From a checkpoint of a small transformer trained on Wikipedia: MLP 768 GELU.
Each number is 200 + 40 x the weight over the matrix's rms, rounded and kept within 0 to 999. Layers, rows and columns count from 0.

# down: layer 6 MLP down (transposed), 768x192, rms 0.0919, rows 695-712, columns 0-191
# up: layer 6 MLP up, 768x192, rms 0.102, rows 696-713, columns 0-191
down695,234,234,184,158,255,260,161,166,300,225,129,145,229,283,253,156,172,174,209,101,180,204,246,247,207,250,204,190,211,137,189,191,241,200,230,264,158,133,326,232,208,235,143,191,217,208,276,144,198,206,211,277,224,224,232,169,159,189,261,222,102,102,97,126,172,265,202,207,147,173,268,137,203,265,239,161,240,215,254,231,244,210,222,225,196,218,179,211,152,206,255,159,212,207,185,138,276,157,218,180,261,172,239,251,213,126,218,259,198,171,185,220,133,262,217,202,188,166,160,106,169,168,223,170,142,205,139,294,157,115,143,226,193,229,182,299,236,263,218,207,84,122,188,163,231,154,144,217,234,72,277,252,258,169,181,236,273,93,298,178,245,289,208,218,165,206,170,268,189,207,117,258,164,235,200,156,197,207,270,200,264,125,136,125,255,216,270,163,207,108,179,101
up696,310,245,205,240,200,202,218,241,194,287,230,220,227,229,270,162,196,130,168,153,286,175,245,112,127,156,141,115,169,235,187,191,300,209,222,174,193,193,232,119,293,98,194,181,210,191,131,261,140,240,220,234,223,197,169,255,166,259,197,241,245,195,222,197,158,307,229,209,201,223,133,238,146,137,169,178,207,217,116,161,161,219,178,140,329,235,239,135,184,222,285,247,201,216,286,222,137,268,287,158,110,222,261,286,266,204,114,145,203,237,154,118,202,263,190,243,223,235,240,135,156,171,218,138,218,226,137,180,176,195,226,114,131,237,174,132,187,180,191,200,182,112,196,206,220,148,178,262,189,180,231,175,176,176,180,177,155,117,213,236,178,163,251,178,269,150,229,212,237,177,197,170,137,178,230,162,186,238,172,327,199,190,190,209,231,121,195,247,125,149,226,209
down696,228,339,119,231,247,183,303,130,183,239,182,308,235,127,215,189,134,76,171,302,103,261,269,264,179,242,227,228,176,181,201,197,171,243,207,217,286,223,244,155,143,131,149,176,221,216,209,187,113,193,182,208,175,208,118,164,122,163,152,173,268,216,238,265,173,225,176,250,205,214,210,325,158,167,198,46,173,154,256,142,173,147,290,195,214,156,117,244,197,121,239,220,187,208,187,264,156,172,184,240,146,252,246,151,173,216,170,214,310,229,242,187,147,173,353,249,139,245,240,257,131,181,151,186,266,322,177,211,240,167,198,232,246,212,213,247,156,193,202,224,166,245,206,164,199,186,159,197,173,242,159,190,272,114,201,167,164,176,128,194,290,80,173,196,144,214,185,87,190,227,179,144,256,170,313,225,205,189,181,276,280,214,178,269,229,190,176,182,187,219,126,117
up697,194,248,230,222,227,283,213,77,153,214,120,156,231,146,127,239,150,177,138,245,238,231,107,322,128,209,158,175,158,152,237,124,291,308,291,74,205,250,191,128,290,241,173,260,172,183,222,177,196,273,206,210,172,216,169,159,237,245,148,153,242,150,225,197,262,279,257,215,183,289,187,260,162,195,193,129,187,312,233,210,147,232,197,124,239,224,237,226,207,190,227,227,253,195,232,196,206,211,197,126,249,156,163,194,205,220,217,238,108,166,229,211,234,168,118,277,210,177,220,200,193,293,161,209,201,141,207,237,215,205,188,189,160,162,231,194,208,230,155,164,138,226,203,177,155,231,178,269,157,102,114,170,199,71,287,134,268,203,128,190,247,128,150,258,245,272,206,229,212,157,177,144,213,182,284,161,191,189,215,243,260,169,200,231,173,184,190,203,162,231,138,222
down697,187,221,225,205,137,196,129,143,183,209,125,202,159,219,145,187,186,200,198,201,199,147,156,196,248,210,196,155,165,207,222,281,192,215,278,187,229,212,139,202,229,210,177,196,216,229,98,71,226,261,259,256,145,188,169,205,138,121,175,221,258,182,244,237,183,183,197,202,235,210,140,216,319,198,198,223,163,157,191,178,193,258,171,336,151,255,306,143,136,146,253,138,292,182,236,203,164,203,129,151,191,259,247,194,207,224,193,171,147,133,214,212,259,237,222,185,235,318,235,153,221,234,202,197,205,210,187,185,200,132,216,227,203,205,200,261,104,124,178,209,170,199,234,305,257,230,167,42,230,169,179,214,195,171,292,234,258,177,323,115,211,208,142,229,222,251,141,284,248,261,235,214,216,196,225,240,184,165,119,87,268,199,144,185,168,175,200,258,239,183,210,212
up698,185,179,190,124,252,214,165,221,195,286,215,219,274,227,193,171,195,199,155,219,182,107,216,191,174,205,148,225,217,239,239,112,192,230,136,198,151,236,236,245,175,202,183,183,119,183,166,191,165,187,205,194,147,280,209,216,193,225,185,111,160,224,218,167,239,206,129,263,142,163,230,288,180,193,189,175,101,204,140,205,218,196,205,207,264,242,203,198,212,169,233,211,244,275,207,140,202,190,169,210,157,97,164,146,171,122,193,199,148,206,194,240,131,221,216,173,192,242,208,256,279,279,233,281,217,238,197,238,212,238,183,201,174,119,292,181,246,239,209,145,202,219,272,231,161,198,140,206,196,150,238,153,100,168,301,201,211,223,193,203,221,195,257,189,220,250,137,236,195,236,172,207,219,196,210,215,210,238,220,152,172,221,213,166,181,281,152,139,181,204,220,214
down698,202,198,192,218,196,138,231,175,171,196,147,176,177,147,186,191,153,206,201,206,239,274,175,242,199,203,228,183,191,193,185,310,211,178,308,144,255,162,207,110,228,191,190,238,195,169,252,194,228,188,169,260,202,122,193,171,240,202,180,238,244,183,150,255,163,200,265,139,213,231,149,125,206,226,215,207,293,197,263,154,194,218,142,160,188,151,164,203,249,253,106,255,185,146,180,260,192,175,211,250,198,288,208,316,212,286,208,144,255,243,181,197,185,179,156,225,199,153,232,249,158,130,260,164,227,145,188,139,214,186,316,195,260,271,149,212,156,206,195,175,163,172,109,207,256,164,324,186,198,241,119,190,238,205,97,193,221,199,220,221,195,136,202,229,142,134,278,185,174,133,218,168,231,198,253,153,164,174,193,199,202,242,263,282,256,203,208,247,190,214,108,166
up699,277,251,176,189,260,207,210,178,240,238,221,175,234,210,197,242,247,184,254,182,219,168,164,161,139,245,151,166,189,169,209,224,249,149,279,210,213,249,223,194,204,247,240,161,182,118,273,230,188,199,224,128,219,229,288,162,192,154,170,181,247,193,215,225,127,249,180,201,184,245,162,218,205,219,219,166,117,245,205,198,254,212,226,181,172,219,220,246,215,188,163,171,235,139,182,121,188,126,238,182,203,225,186,240,169,226,170,159,172,183,254,223,215,199,147,218,206,132,216,222,162,220,175,182,230,217,180,220,153,206,241,186,187,334,145,173,154,238,162,193,180,209,166,185,179,161,174,143,229,229,184,194,196,191,218,172,237,218,272,153,268,208,204,172,206,156,224,213,258,246,150,272,177,193,200,247,268,120,266,206,190,217,183,276,144,246,146,188,204,198,253,225
down699,173,212,219,250,210,197,208,225,170,211,187,187,196,233,172,191,278,160,166,218,141,246,222,148,179,160,197,187,239,156,173,259,144,223,215,253,181,218,172,203,272,254,140,188,192,216,186,213,188,222,196,228,210,185,206,199,177,206,241,222,192,245,178,159,235,235,191,224,200,230,238,176,203,158,177,197,257,202,202,205,156,175,228,198,184,207,223,162,233,188,198,313,223,225,250,293,195,261,218,233,179,184,162,201,200,208,217,184,180,231,173,169,163,161,273,131,241,254,200,187,176,227,176,224,124,204,179,231,162,216,143,270,182,157,206,233,213,219,196,184,217,187,214,211,157,171,164,214,214,168,177,236,206,232,241,271,169,184,173,196,180,156,177,180,193,178,184,241,136,181,219,188,182,179,218,159,171,212,188,116,218,178,197,171,230,195,223,244,197,173,190,186
up700,216,234,259,202,216,235,219,184,161,202,180,283,179,227,200,200,165,185,244,254,230,272,273,195,224,126,110,98,260,349,162,217,226,249,183,193,147,239,268,197,235,187,157,218,172,189,229,260,177,197,282,167,288,174,141,174,294,251,192,185,117,129,154,242,179,236,142,185,170,140,214,178,183,241,280,211,177,156,112,208,167,169,172,169,229,215,141,255,192,159,190,283,270,208,154,213,239,137,266,255,110,202,187,137,239,200,123,147,223,200,184,157,221,235,173,134,272,210,338,224,253,250,214,134,221,239,129,185,214,135,243,134,240,211,203,165,158,250,168,327,202,247,246,182,92,188,185,289,247,231,133,173,255,194,242,237,271,235,180,79,275,163,163,143,200,255,193,231,205,117,141,140,119,125,205,261,208,222,136,204,118,257,119,219,242,228,208,203,163,233,105,188
down700,283,257,207,225,216,139,136,167,109,74,264,47,187,347,190,231,204,173,131,89,252,140,215,128,218,257,173,261,114,71,130,200,162,114,214,132,218,150,275,254,261,205,239,230,283,191,246,199,298,305,117,230,163,300,288,118,159,141,255,198,242,319,180,206,183,169,144,288,276,197,185,182,213,194,175,208,206,225,189,221,217,205,191,184,247,237,238,207,270,196,194,182,231,120,309,114,225,224,132,181,321,130,227,249,210,163,136,179,70,241,232,368,173,79,202,237,156,123,127,147,165,222,214,229,203,231,309,161,159,177,124,227,199,134,229,266,179,190,184,143,173,190,222,335,174,283,111,182,220,190,214,163,134,165,239,290,261,194,250,199,193,304,211,244,247,154,263,249,180,251,221,211,208,169,134,159,154,194,244,114,275,149,188,200,231,189,147,199,219,112,235,266
up701,223,283,221,216,143,171,220,237,157,265,144,202,238,187,168,201,140,248,219,167,186,205,272,267,146,150,212,188,161,120,127,211,271,190,218,174,183,235,192,109,247,229,224,196,188,258,235,180,192,234,146,135,110,265,226,151,235,283,196,205,135,174,110,235,149,297,267,328,278,239,209,195,206,234,211,260,194,142,200,225,187,186,172,146,108,192,220,158,199,181,194,224,221,217,121,168,232,137,204,269,171,190,174,204,167,137,162,157,239,244,121,130,251,192,196,103,214,151,240,222,133,178,210,252,286,210,104,255,335,198,223,138,252,212,223,241,214,179,201,298,231,230,218,265,204,152,185,179,214,243,212,204,166,132,130,211,180,301,244,133,177,164,185,187,201,179,184,196,194,82,159,200,156,174,264,224,253,192,171,216,190,217,197,247,263,265,223,172,208,140,216,128
down701,125,195,99,217,197,194,252,135,256,223,199,157,203,158,196,234,187,211,177,192,150,180,213,136,236,155,146,190,151,202,250,239,197,248,264,147,222,178,181,234,176,231,272,173,224,235,220,202,253,199,218,117,160,269,154,225,195,135,164,103,181,193,142,210,171,243,276,154,102,203,251,290,201,166,207,154,226,210,169,289,190,147,190,169,192,255,128,176,240,265,231,232,182,119,247,224,324,236,199,166,174,185,199,195,192,251,210,237,123,220,193,245,149,153,200,286,193,250,242,144,235,99,231,265,186,145,191,250,274,173,199,206,232,115,217,175,302,191,173,75,213,154,202,253,84,189,213,255,197,235,235,189,146,226,151,211,297,135,211,201,214,150,163,258,215,209,209,192,155,273,170,147,257,178,180,242,158,168,252,194,229,315,230,171,228,175,194,158,172,269,248,183
up702,269,195,178,140,260,218,216,255,174,265,138,202,233,157,161,250,183,98,218,188,216,154,258,92,209,227,240,187,312,134,306,193,147,235,243,200,183,192,246,184,186,209,182,138,163,171,155,249,155,165,179,162,226,176,134,133,230,296,240,171,191,285,176,245,229,251,227,283,112,243,192,232,193,120,229,181,260,198,266,263,130,169,234,302,139,181,154,231,199,232,237,238,196,167,196,152,192,151,174,176,197,193,138,188,206,261,166,217,149,242,134,173,136,153,141,182,92,317,250,148,215,178,198,234,137,198,201,226,194,238,147,175,171,124,207,188,168,155,200,177,226,173,125,183,190,197,123,251,135,231,301,204,162,212,209,237,232,281,194,245,209,174,213,201,171,229,176,271,176,234,191,242,199,227,193,163,272,158,200,283,93,139,190,239,229,312,226,171,169,142,174,339
down702,186,234,227,186,243,160,268,185,223,194,217,194,211,191,155,197,270,120,164,201,154,229,217,146,209,169,161,222,146,240,278,248,200,226,211,201,230,204,250,162,338,210,164,175,143,191,315,132,219,206,168,204,184,150,211,188,160,245,160,207,192,175,168,148,200,208,199,201,231,136,162,208,177,158,229,168,228,191,187,234,157,208,234,228,162,213,80,236,216,228,206,207,229,154,136,152,91,251,179,239,253,221,244,156,113,296,228,223,257,263,186,239,317,257,262,249,256,200,259,157,187,198,290,202,138,187,238,154,206,242,161,289,226,220,205,321,173,218,260,194,156,62,143,146,198,162,292,219,131,201,103,165,211,250,227,175,96,309,145,152,284,102,182,200,258,241,201,231,170,264,176,149,176,157,177,176,172,199,193,150,167,183,281,223,131,224,196,222,194,234,214,221
up703,205,241,170,207,213,220,280,165,243,125,206,285,220,203,166,196,157,169,147,261,241,211,185,277,198,255,181,115,151,168,133,227,261,121,206,124,249,303,107,219,279,145,175,145,203,168,224,112,203,221,218,219,302,236,247,188,197,195,229,135,192,157,227,143,192,244,138,199,213,177,143,263,146,110,186,175,181,172,192,232,150,153,158,234,118,243,251,217,213,211,137,253,178,183,297,233,228,190,217,199,143,60,150,232,203,138,217,201,152,281,242,63,165,173,98,174,225,98,220,236,279,236,209,214,269,227,114,183,208,237,254,174,217,237,273,116,95,216,159,200,198,181,190,231,228,266,191,305,181,198,116,192,256,190,138,181,258,268,206,195,187,167,237,194,326,211,189,201,280,211,175,256,152,267,233,227,157,164,212,258,198,222,201,166,197,254,244,142,280,183,69,136
down703,162,299,104,146,167,113,285,223,168,232,255,306,259,211,174,237,155,174,138,314,185,200,233,146,177,195,218,155,216,177,110,184,208,194,246,264,226,216,140,189,190,266,233,47,169,139,249,84,202,205,109,233,115,299,201,134,123,172,180,185,145,256,190,219,150,215,114,243,271,176,274,172,222,160,99,318,144,275,245,248,215,69,240,234,165,188,164,274,224,125,259,203,238,177,186,189,247,212,211,323,195,259,194,210,183,202,219,240,146,242,111,284,201,170,298,185,231,233,178,185,207,201,189,161,246,209,163,144,164,176,134,190,239,268,180,222,265,169,139,173,98,102,322,132,191,298,171,124,221,211,256,192,252,197,180,226,194,213,181,221,212,123,190,233,261,197,219,183,208,203,292,142,196,243,215,166,197,219,80,290,206,319,210,171,102,190,160,299,188,196,225,205
up704,207,182,228,187,219,162,227,190,171,253,212,164,210,258,232,156,231,198,219,156,201,241,167,218,143,189,176,153,253,158,191,158,208,211,190,219,242,243,153,177,190,197,262,215,180,108,224,231,218,173,154,181,215,232,192,136,334,183,133,201,168,181,184,145,180,184,251,199,231,244,124,213,224,251,160,223,128,210,144,218,232,250,183,214,179,173,210,242,276,190,241,187,200,255,204,239,86,206,262,184,163,267,226,231,222,293,177,137,201,191,167,138,181,202,154,166,236,182,232,299,224,299,124,178,282,249,201,176,188,210,196,161,196,202,251,146,156,233,130,243,210,244,115,180,198,191,192,238,208,266,173,180,232,192,236,188,203,212,253,173,219,194,169,249,190,171,211,227,200,176,178,140,241,170,217,222,158,217,195,174,214,241,182,255,192,150,190,239,169,199,176,291
down704,231,201,202,267,210,239,233,139,262,204,88,225,145,140,148,193,178,200,188,219,182,220,193,150,223,229,162,212,211,235,123,188,186,161,210,178,197,226,226,157,229,241,107,210,200,217,166,200,207,175,173,209,167,187,123,212,166,195,182,259,206,191,158,219,228,251,212,174,132,216,222,232,177,208,178,205,253,166,276,160,234,230,222,196,146,219,153,160,144,217,212,289,244,204,147,188,251,226,210,240,207,199,231,212,209,149,173,240,247,228,232,228,186,250,124,243,166,207,169,144,179,157,235,233,158,217,187,232,221,190,225,134,223,175,179,244,192,150,262,170,232,160,253,186,225,181,172,217,240,185,206,217,242,245,169,181,158,183,222,258,187,182,256,195,222,205,195,144,223,255,168,209,216,178,168,193,198,177,211,233,235,165,240,156,155,239,189,183,123,243,240,195
up705,196,200,199,197,197,205,201,206,204,197,204,200,204,199,200,207,194,200,199,201,205,198,205,205,197,204,203,201,194,199,194,205,201,201,198,194,197,195,206,199,200,194,199,195,197,204,194,203,201,192,200,197,200,200,200,199,200,200,195,201,203,200,201,205,194,198,198,201,197,192,196,205,201,198,203,194,200,194,197,203,198,203,202,201,202,203,200,194,206,198,203,202,202,206,200,197,194,195,196,197,197,198,199,203,204,198,202,199,199,199,197,208,196,199,195,193,197,210,201,201,205,203,193,203,195,197,198,206,195,198,198,202,196,199,198,191,192,193,200,206,197,195,191,200,197,197,195,196,204,193,203,197,195,193,199,202,195,199,205,204,197,196,198,200,217,202,196,198,213,209,199,207,200,192,200,200,197,204,200,197,205,202,197,203,205,194,203,207,202,208,197,198
down705,198,199,200,195,201,196,200,199,197,199,200,198,197,203,200,195,196,202,201,194,200,196,192,198,200,201,199,205,197,196,199,194,201,199,199,204,204,197,196,197,210,206,202,195,202,201,203,194,201,201,205,203,197,205,194,203,201,197,204,196,200,199,197,202,195,196,198,200,192,199,204,201,210,205,197,204,211,198,203,197,199,202,202,199,202,199,200,200,203,200,196,205,204,197,203,196,201,201,203,197,196,199,202,198,199,204,203,200,195,198,201,201,203,199,198,201,206,196,204,202,194,200,202,199,205,204,197,200,205,202,206,198,200,198,201,205,205,205,205,198,201,202,203,198,202,204,203,200,196,202,201,196,205,204,198,198,201,201,196,200,203,205,197,198,194,199,202,202,194,195,200,201,198,203,205,194,202,197,199,205,199,196,199,196,199,200,204,201,197,195,202,201
up706,254,238,221,155,225,172,233,255,277,182,192,229,246,125,229,221,216,236,271,165,195,191,196,166,195,187,172,242,171,269,132,257,235,123,180,120,122,186,243,198,167,174,137,148,242,152,249,234,134,184,264,266,198,203,132,203,205,182,148,180,206,191,235,221,236,210,180,157,206,278,129,179,228,175,261,209,170,187,143,173,172,127,174,168,198,276,252,198,209,254,208,218,166,177,103,185,92,207,259,192,222,205,148,199,181,188,225,284,207,221,125,164,223,138,197,175,221,207,177,294,211,170,325,275,212,279,181,311,181,205,184,136,183,172,112,221,159,165,163,200,189,219,111,229,148,275,183,227,179,260,219,160,146,277,291,285,216,217,216,199,180,166,180,301,234,135,192,224,203,256,170,219,249,67,173,198,243,171,265,186,128,255,227,186,179,221,245,221,151,147,198,246
down706,159,251,157,176,172,216,249,169,189,159,242,320,184,255,173,210,203,164,178,182,190,131,128,192,201,260,192,285,176,196,161,144,176,186,215,154,249,156,189,124,157,217,155,239,200,225,265,204,234,234,229,182,249,182,265,180,90,174,235,225,182,156,211,181,167,172,197,258,220,224,183,226,210,285,205,226,187,231,239,186,211,148,258,245,152,189,197,199,236,205,125,78,195,216,228,134,214,187,37,127,245,238,205,129,176,145,169,198,226,189,262,242,233,237,166,299,188,193,136,157,286,206,335,201,221,149,272,232,187,227,223,156,232,109,250,258,252,268,208,134,174,260,174,169,243,176,148,170,262,105,170,214,232,82,192,239,265,174,193,250,143,145,175,104,217,177,212,141,191,137,237,229,272,180,224,204,175,184,158,160,235,205,244,203,287,156,192,174,321,228,243,100
up707,258,187,140,195,243,216,255,237,204,277,239,148,256,255,146,161,124,165,200,149,312,167,242,97,109,216,197,157,119,152,233,208,270,173,219,170,279,174,111,208,237,239,196,229,231,234,108,197,218,250,101,254,140,332,193,240,189,231,151,215,104,267,154,278,72,193,247,240,230,119,153,217,123,291,173,250,218,249,178,202,205,199,218,295,216,202,147,183,134,233,231,261,286,203,236,167,247,293,229,211,181,235,198,204,203,165,254,182,106,212,207,197,186,175,264,144,153,162,225,199,200,228,234,158,255,264,170,219,265,236,192,114,160,130,74,197,207,281,259,209,234,106,177,250,197,227,191,226,147,173,210,222,258,208,69,143,177,264,174,203,194,82,213,229,188,116,280,137,221,170,205,204,252,159,262,184,172,244,172,186,151,202,147,216,217,167,245,242,192,182,244,204
down707,228,113,144,226,108,276,208,191,157,235,174,250,266,147,249,317,120,271,201,96,241,171,216,203,240,250,108,159,196,263,195,195,243,96,265,240,187,131,263,255,210,187,166,177,228,215,242,140,309,183,180,267,255,226,251,181,130,170,200,263,173,183,222,121,100,204,246,150,209,258,268,249,169,170,84,255,215,212,286,219,223,143,265,186,132,143,112,174,182,271,265,255,195,282,232,246,230,112,221,261,210,153,174,245,133,216,232,188,178,235,221,170,220,162,215,181,231,154,201,198,120,100,195,186,164,350,261,166,284,178,172,188,246,191,213,159,161,221,236,152,214,225,161,223,150,183,245,211,65,178,189,250,232,258,225,188,124,211,141,212,144,167,113,214,75,182,213,208,196,288,160,117,141,133,269,220,288,260,162,113,210,139,273,191,222,225,137,264,150,221,170,203
up708,195,201,195,200,192,204,207,189,205,198,206,202,205,208,199,203,194,200,197,199,202,203,202,202,201,202,198,203,205,203,202,205,201,191,201,201,202,200,204,197,197,200,194,203,192,203,197,204,196,194,195,206,199,198,201,197,204,197,196,195,203,197,207,206,198,203,196,193,204,194,208,200,201,200,200,202,199,198,206,206,201,200,200,199,203,205,200,203,203,198,200,201,190,203,204,202,198,192,197,197,193,203,196,200,207,200,198,200,206,198,200,204,200,199,201,193,208,192,200,206,196,199,203,191,195,197,201,210,201,201,201,201,202,202,193,199,195,203,190,206,197,194,198,207,200,209,196,198,198,194,194,203,191,195,206,200,199,196,198,202,192,198,201,203,202,205,204,196,199,197,200,200,198,193,200,204,207,204,195,193,198,197,197,200,203,199,194,196,202,198,200,208
down708,199,193,198,195,200,193,198,201,206,198,203,201,197,193,202,201,204,204,200,196,201,195,198,201,198,198,199,200,198,200,198,203,196,201,201,199,202,200,195,201,202,201,205,198,197,196,202,199,199,204,199,197,202,200,199,201,204,200,203,201,198,197,195,202,199,202,207,202,201,197,199,202,197,196,197,200,202,200,195,206,202,205,200,200,200,196,198,194,198,197,200,206,204,201,195,199,199,202,200,202,205,203,203,197,199,196,205,203,192,195,199,201,201,197,200,205,198,201,210,200,200,199,203,207,208,196,199,202,201,197,198,196,208,195,200,205,203,198,205,196,200,201,200,195,196,202,202,200,202,198,205,202,203,203,199,202,199,198,197,198,208,203,202,198,203,195,199,200,198,201,195,203,201,197,200,197,197,197,198,206,203,198,199,196,196,203,203,204,195,197,194,193
up709,237,172,237,244,195,196,170,283,272,303,193,109,199,165,221,300,224,225,150,177,203,222,205,197,176,205,222,154,223,244,204,173,238,220,184,183,175,239,255,174,180,171,168,197,155,160,225,243,190,214,239,150,199,209,215,186,170,179,155,195,211,214,154,213,189,246,198,204,234,107,112,290,199,280,185,186,171,227,138,177,241,143,254,131,197,109,220,276,174,161,233,206,194,246,199,149,178,193,218,225,180,237,216,217,183,206,193,193,185,209,179,146,218,215,195,184,120,168,214,166,193,235,274,129,218,186,243,211,187,226,237,199,140,194,148,149,146,249,228,179,158,195,166,264,182,263,246,216,184,214,247,221,168,126,202,224,211,188,227,152,157,194,221,236,210,283,187,255,231,133,200,194,200,254,217,154,245,202,251,269,204,249,158,184,157,203,184,191,188,140,173,154
down709,170,126,220,157,183,181,251,159,189,146,204,226,183,198,146,230,202,192,201,226,211,142,197,220,232,180,222,196,185,196,239,243,133,212,193,239,217,157,181,235,236,204,212,228,201,198,160,236,244,184,185,251,226,164,196,233,188,200,231,179,220,175,199,209,220,258,193,243,182,221,225,203,217,177,251,166,245,145,245,231,178,247,148,139,185,220,208,189,217,248,230,204,163,196,166,240,126,226,175,197,237,265,163,202,194,208,202,205,204,218,230,202,185,236,148,199,216,178,216,194,146,197,138,211,176,161,173,226,222,111,192,239,165,191,194,213,187,210,227,241,192,220,166,196,222,178,190,220,241,220,158,213,215,227,164,226,170,240,195,230,170,174,196,163,153,126,200,167,163,213,262,232,175,172,218,219,189,190,172,175,191,159,197,209,270,205,213,231,216,233,238,187
up710,232,216,138,146,205,113,213,238,190,263,212,201,233,148,133,113,213,160,169,214,290,172,224,163,153,269,179,144,182,172,261,199,253,213,352,134,179,209,170,206,182,206,183,222,228,102,169,189,225,174,145,169,81,209,194,257,228,201,160,229,201,150,193,183,213,216,301,285,192,190,205,216,114,229,168,206,201,207,148,236,246,142,181,223,181,195,186,142,205,212,248,214,232,195,205,176,205,235,220,104,219,204,179,293,178,214,192,163,133,275,203,206,182,182,160,150,121,145,144,201,197,193,188,254,269,191,266,297,255,185,180,126,222,91,208,152,224,168,195,207,149,89,217,260,173,282,217,278,173,275,246,241,153,169,180,217,205,218,220,253,219,184,170,251,179,175,237,224,225,302,112,203,182,238,168,161,194,180,248,170,180,213,178,178,201,144,179,260,207,110,191,279
down710,187,167,173,254,232,226,193,248,242,186,216,267,188,224,269,254,237,276,219,146,145,273,244,231,248,239,156,127,216,200,234,141,233,203,181,213,173,161,152,230,217,270,158,233,191,171,222,175,208,237,281,149,128,229,262,262,208,210,210,236,203,241,152,226,194,168,164,164,303,178,207,194,153,204,189,205,189,196,180,221,220,222,240,147,154,198,257,248,180,228,200,216,215,199,155,214,246,213,278,277,218,169,225,222,207,127,198,193,258,176,235,222,115,268,232,161,109,114,223,252,211,252,308,208,169,332,175,233,146,196,225,124,229,192,167,194,186,308,94,122,193,178,206,197,198,185,163,198,183,225,193,187,190,118,173,265,143,228,228,199,123,235,151,146,139,260,186,164,171,199,186,96,82,175,218,150,251,151,217,185,231,168,198,191,205,167,74,165,172,165,147,207
up711,220,206,251,179,227,269,160,235,181,123,62,175,214,211,138,145,202,196,98,212,223,170,216,186,167,256,141,167,275,151,245,239,184,174,233,165,245,147,237,180,207,206,160,189,197,237,151,208,109,206,209,190,163,226,169,169,200,192,176,165,228,171,247,232,206,227,214,183,209,234,145,183,225,165,176,238,227,228,192,328,205,191,243,130,221,191,221,284,167,216,259,181,192,178,174,194,170,150,216,247,209,227,147,252,186,220,214,206,148,194,194,199,301,173,116,148,219,159,201,201,255,282,198,234,172,160,220,185,246,216,218,179,247,198,169,199,217,216,190,199,198,200,120,186,203,217,201,232,209,198,166,165,137,137,225,176,212,311,248,295,237,227,169,251,244,197,171,201,197,210,66,275,216,219,165,141,234,133,265,297,138,223,190,216,198,169,231,211,168,225,177,203
down711,172,124,202,244,211,232,226,155,231,221,207,197,177,235,239,218,240,183,250,199,203,205,218,172,190,201,259,225,216,202,176,175,260,199,208,201,250,218,201,109,231,126,195,193,206,221,223,254,228,170,173,181,194,178,186,254,189,231,203,177,161,214,231,191,253,216,173,196,202,190,287,215,200,182,234,163,203,245,202,182,225,189,201,177,167,239,145,188,247,207,203,237,219,149,227,200,228,258,176,145,176,150,180,156,171,190,185,185,223,261,224,190,213,217,212,205,178,176,166,111,198,209,203,255,186,225,236,163,187,184,209,173,166,219,248,181,195,208,192,193,190,180,192,200,198,233,158,166,241,253,200,210,240,223,151,215,197,207,149,215,182,95,128,245,209,235,209,194,184,243,166,192,126,149,219,274,190,174,110,155,224,205,192,125,205,236,162,179,223,238,224,215
up712,197,100,196,186,212,253,226,160,184,189,208,263,169,258,153,145,207,216,297,167,164,115,247,217,173,207,75,204,193,169,158,197,169,250,249,196,182,155,190,195,122,168,196,199,206,189,215,148,81,296,183,183,174,201,166,198,198,198,220,244,205,184,155,273,189,204,228,215,202,203,190,249,239,180,163,235,131,220,181,287,196,188,132,278,189,160,150,207,211,222,190,247,151,249,254,243,214,180,266,236,122,191,155,243,142,216,283,177,179,228,179,190,238,114,203,151,158,235,273,168,193,176,188,226,214,245,120,176,244,238,309,148,240,237,165,193,195,166,208,257,246,205,147,200,238,142,218,227,211,166,193,193,206,270,222,225,187,219,189,182,148,157,183,153,118,177,329,273,228,171,172,224,250,247,241,169,199,229,226,181,192,208,192,208,209,182,229,201,178,169,220,222
down712,143,264,229,214,152,173,187,236,190,158,159,187,186,155,250,245,239,241,155,155,252,249,217,202,218,245,259,212,206,263,241,164,208,142,241,199,202,246,301,261,181,219,206,248,184,168,223,304,218,120,235,230,221,267,244,215,161,148,195,159,175,255,236,120,305,207,154,210,232,220,202,210,234,231,236,267,207,236,193,122,154,107,288,228,204,210,272,227,106,154,216,200,191,94,174,161,230,227,223,96,235,263,83,157,299,221,227,263,149,54,177,192,248,220,288,213,238,153,127,205,198,171,240,145,198,191,175,190,152,284,124,248,171,147,175,150,243,141,184,172,176,196,194,129,173,304,135,180,251,217,156,198,187,190,225,148,233,131,184,199,191,173,229,209,315,229,158,150,208,187,179,162,195,188,187,220,155,261,198,235,224,151,199,227,170,148,206,201,188,206,200,152
up713,213,278,165,174,202,211,209,190,305,211,173,179,239,111,142,105,215,181,157,161,198,112,210,230,124,179,250,215,216,173,245,202,309,169,144,241,170,154,246,167,161,227,223,140,214,233,174,157,174,196,222,174,193,269,182,164,183,181,200,191,217,188,239,217,172,201,185,311,207,209,139,204,219,259,216,222,166,235,214,229,227,222,186,194,181,159,241,197,226,178,193,180,207,182,208,199,218,170,258,248,193,224,128,258,168,235,149,197,203,252,200,179,198,148,194,176,155,134,155,238,154,203,207,170,155,268,206,182,284,195,178,181,219,225,197,146,188,168,162,203,168,166,223,208,234,196,190,155,136,279,170,125,227,165,192,243,298,139,174,205,198,209,190,151,251,233,132,243,171,206,184,267,236,214,236,235,180,161,259,257,230,206,195,202,227,243,254,247,108,180,245,245